Part of a small language model's weights: width 64, normalized queries and keys.
Each number is 128 + 32 x the weight over its row's rms, rounded and kept within 0 to 255. Layers, rows and columns count from 0. Numbers have three digits each. The size before them is the row's rms in percent of the matrix's.

# layer 4 attention output (transposed), 64x64, rms 0.292, rows 14-63, columns 0-63
090:147075119118156174135100134133083089157141123048199123148180112100089113179162117086066062102142115154128100156138141126119131137173137109169148088162095069141164146166162139140096144113128154
115:160168173124086071146100140117185156120121126125156099131147081162090133146132114096148107068189153137150095122095095138140112104134163115179136077143142118096034120126082080159136172179159112
114:097117153120112150154063124102164119126118075128120112110142109119189057139134125135204112158152134111148075169104096205127172115123108112137111160095166087113086117124086137168201137166086127
098:144167139141132060081128116144163138121147149095127114137169101102094185119140104173129144111109172115119160060099113081138098132149136150116171154114103155153180045135165151146112148107089032
100:152131143108164128186080169094211150101135130130143097116145131153114112099114055161183097120153119083179116130115118165167121156118123120131126101087156086079135108111088063143086171191130103
098:144151122126142170106144128169111143089161224090157108184177122113075164166135129152068114129086153125152118096140135055095125142115100146143106139146072112169163105121139105130151107155052089
076:156152128127138198136037086097132164145095132029142098152151140102113112149141114191131098082162139091132110105106116136160135106119156100154180077093161086151148131175112094138132162157120122
097:104147128116126115158118126080143145112063095204122134118060095163179103085116135165169149107169120140109153129114149193152111103096186119078150106098183140083093154105115105118124150165195138
075:108098117122117116118204163144106124056159164199143154151073121139134142164095172095101151149127124175149156119131128088084114167130088147149056130186115149073083151093116115134162086146139154
102:131141126110107087144121108152172173204145058145075137096129123075125163095061130068152153156133132111115102142122133086193164144170114137086153134106161187152139120134136150082081119081144153
100:092084145173140118115151128153121110085169139133153217068165102132068133164149152133142156185135180111131133126110107074106116102150100134134033157162107140134094127153074142149142076113113145
087:172096117097134100138162220145157106136153069127129106092166121122145133116129082057161105105168084163154073168153121127098120142131106131126174123111065104084128147099131119160071184139152166
084:166091115120158177132110152162100103138185146054171112152196129083109127155131094100106074082121129131157084140153132099119127155138105102154123120142078074162171118154202130137096163112067144
103:159135165145065138065152070137133103161157109108162147175111114096130105161164148158091103162121166159115130057082073081124092138165102154175157135152092126123137119124165153177152130116141055
068:136143138131180207129036077135105145191135099041152140116169131097119120138148149143101116125128156114110072142130131122158153107131134091086148118118148067180166134188139102106098152113102131
071:144118126144106075105235179140125113050147152167139128113109151144145164128101110102139146157066105113155180102118135105112119156136097171154094155156079175090164098071134163124134109124087112
081:144143131130124150146095119096094116126099125032185102157189138095103102172154116139108065076111125127091116140113137177122155144160163102200185081156119084144168093167130141136119127156089105
101:091186153095129130148102088132206176167132107175077110072087154141118113105086145159164167188115135079129146117107101141179173128124099160104119153107183155107102111124067105089115102124152132
126:111141119140169132136102139097122148136141077154101124092125154094135121121128164191164120134169105162064177202064094158110070084127110133160102117110166154121173082182107142094115154156124062
093:101093176090143102120122146137117166120128158151061168150124103166060143123085158147176183171106130157165116132086128101088174085080124166135078137118141101108158119085122141102182105167180091
106:138118091099131126091138142190103102168141137109118198175127124150146127120123101073133153172065130108159146169124134104095119065145086186141114151104104079097124077107156166145157122224113134
130:111092148120093112163193148100092169071072199120139119092089106102165155115158140154121184109122169136135152135148083144131107139100103135132076079129089133103115130142090086196198140133165134
109:147142155086121131139107122149167153116157126159149048147173138129107116110113118124176120131174127144157062127143096149123084116154108123118090084160078067165043159136210134106119114096176154
093:152184145098108128115096160106155096145224116121100186094082151102168151159130132134071080117115140161153155142124141110147127112138123158170133109104161072095165059108187136113084151081139103
097:091119139151152110066131087160121092098160116088176113166156116087106142139158192100134119109082245068125160111136112164135145122078134115121096147179157135175104136141157099159126117134099104
109:103117174119099102206150149119097108079081129171124145100105135124087177160090063107118109152152126155207167113104139155152163188156129094106148093154139168078168117073102125130104126155131106
115:107119088176115162045126118201125127148154197091121172088143096099126124095132115104166103145111216171159096103172134092098065126117108133142095131125092101145170135142088130153149140152129122
098:104139111132097066102104136127111170143148114176061134102088139192113133160107189152104151132153103141108131119127059124153114142190142119192131171125105189073105077096081143157114152154160138
126:092099091150121144115138137157135107115119180159143122144176143089117113095109196160191130194110110107099096140177115139108114110075129169068074121160157104171064110081084132099147137185128143
110:104089104198172120109127099152106143126139109098088113130149176137050105133039149150175120168119126156108147132125080147102103098079192125122131129169133155135154116133095174163181089132150080
094:099118142112062153153172161160151152098158178146108159197130144094162107142115132130101104142122088121079077143101156132127184072135103178081126129151077083175122125089109151062139111144141177
100:126157122128094154144134060146080129127109159073149088194144135180124153114156109092132145088095172077110171138101191098165135100159144106072116077106127135135088158125119189111132116105162192
115:208111109067108131183138159088148135162161076083137095087117118164197092112108137124140154119161042102126157144149113125133112139125099154157162107094089119121094065145147134172126133111151174
118:126147070100133176157122179088138162077134097125097091132119153105152144122070121190125056145157141179177150089139156132145108142110119168093109039115129117123164131168083164137143158088146105
103:132116073150086126130095141068095123150132105182112113074118129163177118113060195107119116144151053180154127138095109129127084086135129135181149119126131154131085117178121129144124186174169172
096:161127135116078144141113144138141136132128060160181158086098161191114180122099071107115133147134103187168159090146144067171124153138110099149182110102115069113093088118158094149065133157134149
091:131064131086183177139106157184133155122142096103152122173117088101125182104193075116107135153155135107147119138119153072101102142095088149134125167098141108119190190103081119168146107160096086
097:148130111106114143106106122169105145154163227124082104146149110099136126121188101151195141092110120116133080108099136081128176122145099085096097168124128177172107177097070168076166129135151129
095:121156132139098104067146126118117146147150175130134131171170052121180117147122156152118128104191152096078071181146115113121152094187144117083072116112062120147104132091112123107093180145156175
102:113134091165088172138101111101140076100128098145128057081122131197135136108142235143153090130094134102122149112133105120124127120194116107090175108168105164176100141152153138192117118101108138
100:096120113162125127123130097206091128154190160108068130147118079093150165090130161102068131155157171098113106138161106093136120116121153159119085166099127078094133161056146190132102146165146168
120:060155150173148067093147111130126192106123135152130198124108124160050149114119151161144138144087156158104153055125133136127133109126171093176184115170085128131118128137130097122101085083171102
119:178117116136113188135139187141137139118125120125124096131160121120163158174095180100096126109152068150068124100063108109086136125137124135134162175194093160170072168126086075100137090141091161
089:166168096101110145144092143167092117151187151081076118140107124167105146138121158108125109129095125116123162115117131085135143157212175117116153092108074195110131086135063205139085147099133157
100:117141084168064094122105160068151108095113112170130141123103193154147164154127180183126115160085070153154127147168084110102144087111109161157108116134147108116100085091119130155198117162165080
107:107131078156071103099141140133142083132119108141132141159059138123179135111140149105103118109121137161104106165128140181126066075156135149157085168121081154103182069170097163182184129187108116
099:143082085168135134089163168120100140162127165081131109157108110092194111172107070143093146180124104187080117150118108077163149142152174112075142139117132138105135173115060145175139107084122101
081:058125125160227158096108102190148130152115166104110144148161111084075135112141151125114130143092185117095106108132147129070158106084128139122090158135205113156153189120136119075136111116128113
104:143140103159173148143093128190104107101095157045097093133097170075097144152130117121144147110041091110089171102157123129135148161131173158131112149148149183153102057121138164127123124148089169
088:106137095180153183052113139173109124119139128087189122161131086105147186135142135106114104114078146160078146112084181110112117066137138121113094136136097109198119089156133122134091156189110169
# layer 4 attention value, 64x64, rms 0.3, rows 15-63, columns 0-63
098:097087043102086147152130076140115129121143107146133131110107166051126103124103150128168063175107122129132139128119098120133066185146134141101146181145120171154199092122181143069116156148123133
102:121133077142125086156156136106166113130162147096168098078105148165071143158110113118115091167064080124163135055084167065187137116155144168139135127164085154124153153126169112130069100126144104
119:100130069112132138103123150143131125121149153172067130156099114137141132132106166083139070094161146150136176157171175131078063136132133177100125158128172149126060171073104161114155191092175127
096:114131070207106124110133089171137081125149109142166166120118118108072125130110189155135144135083139099164175107158114075137091127114138178122094200145060181108100158171158165128129115128106141
090:120130088135198131096088177137111093180085089148101169167118138145172124149105101156144097099177104139134186213198097133110093101099101127121149147104167126119096139104085149093092134097135156
100:087111058194116104116127149136111073138171147199109138136109119137108083117100103143178076142142125140167168093170114113149076109127140208099093148141121176138119142116129191115125135163183099
081:144121169166048132156176074141136117130141140081145082120207129080093129110127104103140135109127143087131067121069087136137146136125146130180122147155068105134115105156201163158154114092127170
102:147137188122136146139114137123109169122071095060154143120143155135140131132167087159109146119145095129063092199138091168140139138126097020140168102125129126146174104146167126124090120116074178
102:151132158080098136091121078111176177104087131140167107117080105152152119135149187086076170141111155160144097103153155130084114161124138133122125137158140073105141082162088121228135112162129071
102:114144078107111149119137166169106142115090159076159105156099145133136119141196114093109110153120087182067143158108084132119156138150120051086156075165172113159150170095118073079107148168122154
103:153128112119128107136119119134159112123141147140139165054099124119122158103127195147084171166070160120122149092140190089057156150119114131161081186127116198134121059179133109122145139154081096
092:111139077151149108084085188107103085132156112167085185146072136190137148118135156167135146183120132118139196117149165076109099127110138162127123156065137190121091121124075103136131136144134073
098:115139102066142159138117150102159170119145139143043159071126138182121123132109119136168084114127077162081160113188158135126111116139145116094149145081193165140145156056116141075135184130156125
099:054148061171136095111111150129112074111158160167156111169101109185121103124151106159144127145172168158165147104110112082137105093123170163102107132090144165149102158128079098188129132169178082
094:206115182053153172106139149117143149145082110096106161114125147108136145148131163110087149101142111082071133161180145149083140160097100099166131112141130074093073142141142153092080107075095155
084:090091095152168132126109147115088074136190194210083153134100143153104106153104098131149131138129104150180151060113151097178091167127155174105093115070169145125121161135150116112122150148148088
087:143139152139120097143144060125173168134063133119240101146147089077114108172118125105123128114096144149135088116159118131115102129155148098088134135204089069100155162138138174168120086152113129
102:135122119118094118141153103173100132115107175116170159184112077134093110144161081094114149165034156133199145074145159071126147150127131127116083129177127097106086186103128104151129146121118183
103:158155096095102160145114097166162135157040114104156098171144134086147091164187124086113097082117132121126111101170078131130119147171109124129165069162105145156156136195123154098112134117052103
077:156120144128117142140095092144196162121104142119120144097170094112082119124079125181143124084123112124133091059125048120174159141141159093137143102121164188170156147128073079069152150088103097
114:110139143107107150113113114142146082184192090122137116119107183169088136179129096079114028163099111134111109141154141103110096123141116133131157190128164175102144162165114127049132150129076151
103:105130101148114127128153131111119122132056138118102154132119117086187124164126130129107115150042124135113181153142170140081186108111153100176157153107134162088191116093064132119104179172054130
107:130118129163136152145127134120115200119106085107145136140189065188097122106066109112156122112148114106121095096121048159108192127141137107076108146122084153134109158134085174191155107190135138
089:130110110084191128163097161140140193172096136216079113106102158172130157098122069153158113140162073141147117141159130092164150086138119128126151151042122150126155138073125154124113119108121166
108:135155100153121173109113120115144133165165126079112107180157128161153095073160169159106131084082108082052064145161084127129102088125134156152125124154084071137123134172176159135155161099184150
109:135130172086129107181122155091179107109126045157151139149162128130091142205149106134103172097135096142074158185132115123148180101120116095100096160108154131130143127171094149087141039118131119
092:165103184090090198129171111122134116150074121134124108121164135144105135114138114114103103096116125123132118084150195132119144167056113116100154069116154078146153173176178155163173072114072122
107:164147145087158105137123104120139123152102109139097165117137153133117118122203082101103178094095169129133163121078157099142090074178121123201149153122126181095210120136149070120147134090076105
108:193148136064091105135133119135115118122094147160165143144158122095156126135255110124123169114126114107138105121136208080131122108158098082139102090141105122144128123159153141076082135170086154
096:161196170137202136124090100108122117143129143107095090084149129136138100147151135127128183107089164152173131083125107160077041127115107109170159130070168167078162126133125131143145130143079081
101:146143170124129105125091155104113122146152154158097137080082124062192108142105159169112162184143090131181071090161100146106077116081073140174150154109131163143140168119151089104182111134085109
105:108112120186097135058151091109126122080105140148132180120102159087090144157082122135146083198151147152142118124111149133134160144163191127073116126171176166122097153074096089130115181180094126
104:135147139151105093139150117130103090111134106154172148144141121123125121159188123065192188089093104118110100198115032124086147095138114092138140187167126114104092077136158139123086118151126176
099:184113143029135126108175127108139132101119121067165124130121153142082085156183100161158113149091179132137102139138139112124171196116109112113120146125173093104109141130105087160187158084075095
099:113092138112124129114147129089162134097171140076084131120185086106159115107093122162125110118137122062100065186112085162104170133117151165113046146116122168132185155118131182131196124099123100
120:090123073185116095131144129158151082105163150158151111106128158139132114131098129088172150129138127157151156137150111138163155105163203122118076144169137104152102057144205124098063113054160120
096:103162129100146101167121116093140113127082073160160100128093102144130120185114199120036190121154163137141131119160118167162102100077084150160159123101148133115131104175150090144108055097108125
100:117130156106151140160131131121106130151056178157079078113078199139079117149132137141075133131084136166111190072098132124092102147083103137127166172119187176094148142172142147155141087119109101
110:147098137141193108102151160107089161127170104181116163127094152046118136133130080149154147088144133141130085150153156137146137113017169118125151170042100112101123136101106097122127131135142153
092:154127147095111127108119153113171126129140133146123126076155199200131100137131106104160156098079115135146110092114126101080151101123128120151145095100119189143163137213151123175183048126093071
112:154117164104106198143112151155129115162102149107125088123158123112165118163188095092129142131166107111129074169127173147092090148098085132127099121069120115144199146148091214103173122164079119
102:115131157146143087134150109068104138120178135121157094094089155154130137111187109137101105152153181163195166142170143152152094124100150099135090116090215093079153107115156147196084148117118092
104:120128177151115141107124130090117142106112094188136157137131130092159115142146146140101193107188099170142055082146095162131141101039075092132141134114162067130113146126169141119185082174120122
105:167127123079129131163170105114114156130152168101107137088185097138079124105108088095173116061107158083109088113105157138180104108152130102139147166124102183108185125173114113121075149112054175
096:154124188109178156165134130112135117127153124099112174080201145128089144188101109153165118104084111132179135091112168087130115172105082068146133127079150114136091202145113097068132140108136152
105:124154144085102103150131133138117113081177135140135102066108166178048128103174134102083149118142169131157095096094164145072097161134092126169086148134141167138117081183212158110124132154133132
108:134135077131104085138105145168098087122131119115174096151134177141156114130181114088161127135162129135170186185088104103152162096179144107124148100156048077187156052130135129140100101124127096
111:131142166107087102103124122096131144130178133186125208115170144181174160118151143140104121124193131082181071123115150136112101054096081098154154086132136113123159178073117093116170127140114118
114:116122171070147097168113144102123147111150172153079125087136182150124124161149098163135144129155132109204098139147108118106129140074069121145086183075181147105150183118109145132182126065102088
# layer 4 attention query, 64x64, rms 0.261, rows 32-63, columns 0-63
105:180093076108167202089143076071094134104154119172143114163113164150140186130138122115081128158136093094137143126153145179105078112139137154188099152121150126110128125138085069170180101161153135
092:211126132108163162090148127117173142124096089132118139089049172118113100105127162163045174119155083133143109081165092134069135169140143168102126146161145115132113077103110142156135120092085134
134:062148165163075080191138206166122108166128161092083116149180110092119088133129095082173111108097193158116138158081124074143162103121105083109151106128104147146131140114118158096107144126130121
059:197085099097129159123118075092080121088169119171141154157099164186154194143111174137108116156148084074126117105170137186147082152100122130144090157119160113081131130149115093157162123169160144
115:101147152147063057219119214138113086162120161117081136161173127113128073144119099092136114121093188155122136156081119087144151111099106084108143110130128141178114132091118162099128141126144118
118:169125112095123144099116062092119150111164112170159138114054182161144157172158173164081149129179037122152138096157124160176092136134127150173115144118142121059104086141147105148131113141114112
110:162089155124078167126137081060081111106150098125135159104071144176125149136087146149170109152128086119193158051139114125162070169134127173165155137083096116082147119157123135146179135114140143
104:093148114160092122167114109110094110186152105153088146110087143150113120092177100109189127126089051122187178096075163164169141135139145112191172164108096141079156089153121126141090147134143129
110:127127140114153092162118136098122114142120042155174099116098177171120157148170124116136186166085133121132112132125147073122149157149060125142204174150170099076177134168130126121076158096103098
101:066144142122146148097162174183075073141194145125101155063149114151152137087105186149121109119118124128153156133122130031117110129085138149123113173129137093065139092124130144111159115152109073
102:146148145132126201098103108153140131125100078108109099129136145094188169101139083172120108139100130098101123158114155192187158171162099118080173101138068124164115091118177124068082178113110124
099:152108144092138108138119153160083086127115161097184111130122093152131167176173112132114125161110044117176110136086177054182145113131091138120120150093142090123190132122169147182084125163144090
092:088142151201119145099118101164144118150101136143115125095110142159155101121170146068178158088081119133097175139168154143136092111147119176205078121118078132089119044180107107116153124112120157
091:125121190137107103174166106107122170119100056144099123118119105122182127129155085087183165131139159066093056163150140117125146116090112085097170105138083162099201125164131127104114092105106145
105:121120073155112101154125097149086098208173136127080134161123152133174140142106118149061153080155139083127118183136097185123126196139144190080127139136126099131136082121175130112159107124068124
107:126106154080115125164099096147158151086147167118194139078138134056084113150147166202088129096186094174152143112099098107181165119129144081120100115138135077132132100138174160088117142124147090
116:183118126111064138116060130127125101142090076140164149145101123154096175089152104155155138089136146112112226125123092118105142107187103079131117166147079146120142144171156124185067137124144153
090:110160160139109085107165074126147131120104137119047108135114110123090088111135195122111107151086098155117112118164190129149134126105196141081145127182204132123091170142079159094081161105108137
095:098131178112173143143083115158164123114150111117148136067142153111130176078073163107135121119126117199140150073122178167110117093123120084105126068146177139133163096209120156069134163121147103
099:096151124137131177113183144175127118124142171132058104135155154033106125090075105121126131184180113141132117173101119114123096110083124144100063134090137134173144194115078138133153120077124133
090:112154092102134152137096103091106114194185116112099114137125137183061133094115167103102147119138157138111164140067168118138134157129127154181180136100189080086121187199101105138091162107124133
100:164132114168132141107099100172144187166141123116086152081132182078159128082118159110125190193133100130130091111118147076081119168127112124148122143111101164148110151100167084089111102031122139
097:059167144179181156135186142109135113116107107158119056121112185081067155105055122108165109197086150130131154150111131092162153125148103121094118134173133087117115114125117113106111159136082152
094:115125171133106098135180151143123131121111153087166135142136074133137116101149101117158129177089125126130095146142146178114141055081162101030160089126107112123125111093108123162222082143178127
085:165129070121096171108137152069063148166132135081141155167141104121136108105098167085123152111140155140097061114125083102139101137094164136145098085150165180142104176140046138145132101139155188
097:181127113121051134121140164111124126127068161117159133133119156100136116096102158175079143124077088137137107160137127099129176172163091197105020133161112142094149118149160125141125185103120143
107:114084104152151151136114116114102095116158107127098136122154159078169156095111065159138124159093125135170130057086136149193154098106131117104199137183112165191119135111102115175148149185185107
078:147171073154199138078119144145155132115173126142116082162102126136142181104120186123164106147080164140088162161111110073104107115186041110100099137170140158067138160134142130133157127138105113
087:112102130111173103176110112095076092106169115110185130109134098134138117066166164106068116172141163167174100094093116161185196099160077136144108099148128134127104087120102137113160081121171165
088:098154173177122110114168129111170146099132176072124183099164084159077103161128120174118137089095170119095097125145095101142157194146099145051132103158094100109121174112057137137152118116134109
093:164113165119123103123121143148201178134151162134125122108150106109128132123115166132081115139135093113165128087131175115166093127113102129138156144086135100110126102116247111119127142188043060
094:129159139175150141149153142146069143078177091129137116164075103121134170158098195077085112111130098153139118148094135102088113091122093158177092144191146097141097108088092152095115120207143148
# layer 4 attention key, 64x64, rms 0.261, rows 32-63, columns 0-63
086:204088090142194193088160081093077153137157150158148160179109191105128150136079103126119128132112120117091132149137137172138095096146144101124122140157156125089122110130071063154149169130097161
106:192088084116140160074113122110149120116075090158148160112076153145166220110131147154112141114154074043169150104152107123086093148113149177142127153156140100147137110170142094161151113100123124
110:058165144165109076198129179176126140170151146112103124133190109108096103107133088076137102114100202144062102148097139105130151099121114059144156105113141158147144144105107134091107164135137095
070:203074115108164195056150062078113128095121123144147123146065146144150154148089170174135136154157066091154150111156118152117079149139135172096092140147149097087115126137117102142148120120115170
055:071177123152158076202088185151135101114191173124103114178180121136117084126109080126170096090082190198104087131119150137116142110133104077127137144169145138158151120120130118110112128119142110
126:200087117103153172069137054094142154106112120139171142099058143149137174172127166177093163165152063104163142109167118145143100135145134185121089146110132093078097108140130110143142106126111143
095:136102170132033111203110130075078123136112129137112152116087093191115149160102111124163110109100115137176146067127105112186109146123104198159139139078078131117146108143131175129147135108170135
122:116163118160016091225104164088069085179102130134074133146120151156116100162148101099135125115130108147152149112099126115181145142136115092180173121093126150123132076146118128128133134124162136
104:131095143089138067167088156121194129123115041158173105115154190159143153135180149094087186146098121149130130171122144089105147146151065120135151155161129106097128158158143116138078113116097081
101:082150139152169182073171136191089044132157119114141160088128076154144138091098184121147156119133145094146157118161138047153155147094100171141138119117168102108182098131145139143123095132111103
104:159149133138126160109109097138179135127138044116120116133096160098186170155147098166130084111082135134128114142096166167189153140104103095093174112121085142175115094128141116078090201101073160
099:184134124097164148101094168163075113132120164094194128124128107183146114132155137118075134131125048092170106136090187054118135107108108133125105136107127132148187145086162141194080135108127122
090:110136169157100125126121101181160157144098123135128108160101128151136122088149153097125198120125126095099176124155148186126112103155073157190042104097088096137111072172078086136088157097149151
097:101131208137105102169188130124153194120094079132076118140100137107166180113158105051133115116150134129085081160144135119123140131084132118087133082133090158080161167130098150109118066139107163
100:115113158112071082158092136146115094190165133108094145169110112124198143139122127104056151132130122076135136177082079128133107183105148172098153131151126103156122076160168169132178117113070158
092:155157112095134120129107116158090170095140141095205200077134135087122104163115135179039143084184117177153144110101141106179152138118132074112098164097151087126154096131169116111125154127142117
101:181124134068069134120053161140138093146118079147098161126111117157121120058170137186143129118146140130128207107118078157099132112144100082119138129169084130148153169166139141158105188163147104
093:091154158160126109157179087083137131129114178125061104115119102115081127157117164134104114198122085175105138128169205093149119161120186129091118138132167135108088172108097154089077084160120144
100:087092152134177132151105101151146131093143115122150091060115118106116153107089170093125129129105126178121143078181189173114128079119104094120093077140177137131128095212132156073134196113137140
105:115117132143168194100207115193111104120135175153102150111124118075098159062089086121149128196144133120104120143094127135094120109085112137108117135078183148134130187134093163095144118069108160
099:142103090091126168149063127114145084164181086136102155110129125177084130116119129137114168109141165116092154168107142156153135154106156131168166100099199116130094178227147088156095153090129112
098:185076149162093138132158100218152143160152098143091162096130162081146131079154165117145169190100134118159090108133122112065141135112099082149148132101132146138107192122150114083111110068118150
109:069147176135168164111184137155135157090166132149145087114108162090086180100079104120133102198080139127119160174085113157142153117158084125136109174183108079096145112128127103115080153168101154
106:112124186132126123130194133148066137138084157109127130127160102134117187103146121046158091159092100101111114121161158123145135108076140109070134104118107147109130158123119138149217055165177154
100:164099096120083172148144152083091109152116108111109157159146129106083140062116163073143132119132158109118075132122074109168114165102186137152109027153167172137120186156102120137133111125164162
084:207155136136033111123145192138123110127094173130142107136146168140132127079093183159077142116088111132154134143121139105090172192114097165107077114151093156098108109145163136129116182081129129
108:095118084128170150137113090099130094120139110151091101108128151082153160148087062181183127123088114150175110050091142118166172070137137143147154136185100139184165102119087131170152110151157143
091:110118109157157177088124123171113098054168073106139107108103142129153142085148203124143133195063140125133126179090106159131138131165073088130121100143137149069153131125142175138166154167139081
094:164102142106133123127121125148086106100140128073180087118119101121132114068133145095090162178170199103167102096119099171129202094185099158155097119128127100141096096136132141138157121081208160
103:121197186166137115124207117107166154124140188083113134121156129162093121141109113160147116112097120132121093111145087109115118155143126148094134141164065069078140166095054146179134090129160080
107:186116124142139087120150125135155167124144164156112069074148110145147095175129166163123114100099116130161090107123156095137127113122112136103169168098137121133115094074187095112148185201075042
102:139180131207160153134144147136065165046124106099143138118081058084101159147098166064111149155138102122116124157096145071092112135138112158152139144179136110128142115096131151117157099184129164
# layer 4 MLP up, 128x64, rms 0.268, rows 0-25, columns 0-63
106:170130084123115098121126087173101162114103135070150130125115174123189156163145121076119123142166111058078132101112149143122084137145096193111092130109165121127191134149200143083160163164087128
114:130159142106096193062193101073153113121118068100151171087172163148096135124142161127091142111111132146148072133116073119098097107128126166144106135100170113096194109147108116123088143138192167
094:107157158151104195121109079116146103109185164150178168114125134125105128151077133114151138133128128114139114078189105146114136088185083114131178113159074128035144123116102128177142155061137153
118:142113109154121112099170081118193136153101092152151170129091170127056114152113120155102089102126138037115112155123113177150099127106150158079138144125191076133129197116160090124155168128104158
093:141128105125126144135128100114159173054118186159115183163164114170119133119135190157162124152066128108142157094169174127078101147132124107163154140054065142109116116166177170113089089113109122
105:142109129124081138129185134150107136107095119162132169128137159111096145084106183100093086170184145120131096076080150126115164161130152213076132097153156093125118152124190172119070171086127135
095:143107130090150107113125119112134143132086129152157178126069120185099137086105134132119093086102105150055110117184145124142100120166157132133180223117125167111125177079145144132172135159049115
095:113086164134143110105135123119197170167138146194155167152082132137147150101109121131161130129113125119101126105114131178116088156170121121095063202086041108140126129179140087099179103083132130
098:157104086113154140140150110070126124111177123095133101039141106124139152130118181048134120125156080128159138059134192114132107125104087167137146093111141095123207139139095152109180131166145123
092:066104145136138161084176154104147123112200107157149150133121115133151079117085149202096179134129131102123118079168150119129130093133156147140095117107123159066130044082117112145116101131194169
093:148091215133182090128173160130194116168118075117147099122088105169103117092061118131123135134172092090132136129097110160078130109164109189157131117137102161086136078094125114096149139094163111
092:133127088134146148118156111076087098087079106104128108141146174156121129172109138120203161177166154100099053117167129144098175138072170137077147137109127124133125124121156088147190112105054146
089:122073134064094139092147115135141137144073062146102189114126108140157095157074126116114123103109083125114132126207184198118100072151118164114135173155109127093120111168089165178119133128148133
100:150127124119143136113175061139153134116116179117122093055102135218081143117181133122074128091097104133146154134129100153124117123135126137136082093117137067105158179130186214133132174145115133
096:138114153097146097120118038138144127119131143124125083099134112127134110149105106169123088149190071188167103092129158142072079141182154150118091129088134096119131145109141116211176090087152169
099:136101096077194163068127122015162097164150137138121139141116173160147162108124156143126136146097127128144175077181090106061172150093090139143147130145125177133114125121108147097166103125124147
111:179129120095152116130151114107115142080100101146146124085144064155138165096155102157077198121152056126137100104137149152109068120144089132148112145171137171133131157115164100137069182142068186
105:144157163101151139094119110098122140048103127131116151121158116169068091115129102068062106150096089165163078139177142130112137160196169178091171180155139133132069130105141148146140102119119152
106:199088158122159161135140094151172111066124041183137181163111145172115133074087129114089094089146106129118180168108150164136138139158131141117118191118113136118121145129127123114107076151093076
093:138129093100103133103132150150129128054128145099143093095127209057102138148101134118127119168140133158080165094126127175168128200179162166154087104071121136106132134149135177130172067145143157
104:205123103151122149076115140118142177116180103116071159098132118116103165170121148095185109081136105097168105088149155119114193132172102162141156215146132133133123153071094120108093100127109104
096:130118116133123185102205136149127114146152154087174098134079129128108148122181123145125150097155131105118162072186114114097158188136197150078139087126079099130023129125109124129165125126125131
110:149133144114133105117211096118148176064113104141203184145118130159109129185117125131187088132172107131095099062082113137103088138162131092063105124157119140137152114096119160113096155125078125
091:229112097092145108092139151080156129137154169139145135064116131080157104134131089103107083146144121083085122152097091153075139163125089154121161099102169161114181134188138130078147122101143161
098:170124127134109075099144147151154178127166104148145121123147103091122137111111132154117119113119061123141141109075088184107053189196065144063156113136144154148145175161143125167161083117088142
103:181110204083114137081134110149118170089116130111076114068136133101093186158181134120158158111109125107175195117189087122150080162105127128133125145100172091126114150139126049123132135107133146
# layer 4 MLP down (transposed), 128x64, rms 0.251, rows 0-24, columns 0-63
100:104140164141131137162134081150112101129116116133087112128116094092132145123147127126068116118085186192134102131153049126142157141195178098171199102113094153099082136156133084204135141098111121
112:146147117138094144112155099162098119128117208158109053157145093204162097054118152120135120095134112134173168165068120191122136170132143150125127106135151121110090131121110117056112161168096127
095:084183136156107133160144108138126089180104109100181134117068176061145099157123167081140096094112193099136085176094163148146132151145131120119119118121168101101170150066108106106090133127156191
114:099143131138079211119123088158146097097135154108161078129135120119111133110096164109079188084088126121150127117096166155125090191101114110153193127127127177101118167128157191138099139112163057
097:083130139107112137148110052085124178197190114111145112126116170189120124127136119138121107141121155075152126116175107100122157115128140069086118113099135146222170097149128112108158129169129061
101:149128131119127164121156175147177158126116104135133128175108112138101174141117072125124137099085055102149099135152102150104100111112115057103143103136106147226159113134216126124158147096060135
096:133118137081113194154133148114116137084134110090144109079155177166099086183149086087131092099057139102124119148086129147155115115154098110109133173125146091206171106115168135175071143178112127
093:081107177151156081130080065122101112172152089181099081122156138073153100134121152093114100119145170154175081108171165138115126163136093133091123134149120143173145139089148148165138185109149054
097:097066117110187138095166090152133136197127165076131069186163115159095162070135131109165091166158089120107144127137132120161080167160139119099133096124111166177142106135103113188111167106102125
096:062131130123076140174084111166146137127097099181113162140161106139151191154121152060097104123179100103152120112142150209090113138145126092124189106127133107133193149158112060113123111114125161
096:129156062108152138201115132103118118177114112176118132143171158079096166127112216110163114103078117167149130161128084150158110105162142143074143131137103124195117088107051120105127122101110130
096:152184065138153147155157035133117146139106129124124105141181164154136151126072112144174168150150136108105095155128060141127134090080179139138066094131167129156102117142126105076164147109070126
092:078165161150061067109070144106103127151130092139135143082170185197127130175126075105107096162129190155129126163167104155122112138184120182147153115160119115104126140120084124128077135111097115
101:096152097163099157105130134110188120118158173131142104142090144162103153104151111170158101103039207139097101128141042116155126142124085125123129136139103151199127150161061105131119134091133156
094:135147076073122126158137107144138188159174157087150132179160123158112148147146126108090138081102135100108112139194114219171130126138168087080130106137097149159088081142114170067115124132116081
099:075140130123121104149063075108147146167106141166193127149115104123185135156147096078066162087175124139172110126125192166136181077145130141091121139149108152103086108110103195135137112107167140
107:141160130118132130146089127146111101153160193166132157118165106172144102171117104123075133125146179178115103110160132182144145080107040137111116140143126100117077094112177156101077160057076123
105:087127108104115135105162153107102078119071146133146077132142135151155085139171183175116161159097175099085087101143156186109116148103133125208080117097158112130125106110159133100136159150096213
104:090140118087091100113112173110125162155175149150125146162180156109179167114090125138129065144096123091086126119149156126125116134106077106161103068145160150120150127133140117164100183069198050
093:126152148091132154163153094158124162173122089121151172083136173153129143109090166165135122079135186185143107133125118155130109026110151118116150057108102107106090185093113104109086171152112123
098:135195163050086132143173148147155141160124167144115124096106106129125160088108122168183075125089156164104133092129112138122093096120141111141086106111112092189052161094172131163143147125086175
097:106133162152155123108049118145107138129104176147084136209093109188111189145103086106090137148161159079124134162123078142127134067094119124082164103110087176127143146170138186133114139130102112
108:158135128093140151106132149166168069143163189114044124092141117160076117151130151071145110150120142139135138136145116091201140119170151085133067144101108148193097125117134133083121175124080081
093:122164115091131179117058151109120119136170149084165181101109052079108116136151127159140139116117113108130155149117129202098108150161185095138130183080119090092109118111114136158137170130166054
096:129220151153096173121167096112121103135142120130107086148141119108100111097131089177146169123060159154137076108138137121145139113153143058170118087135073123118119122154180156197117152106075086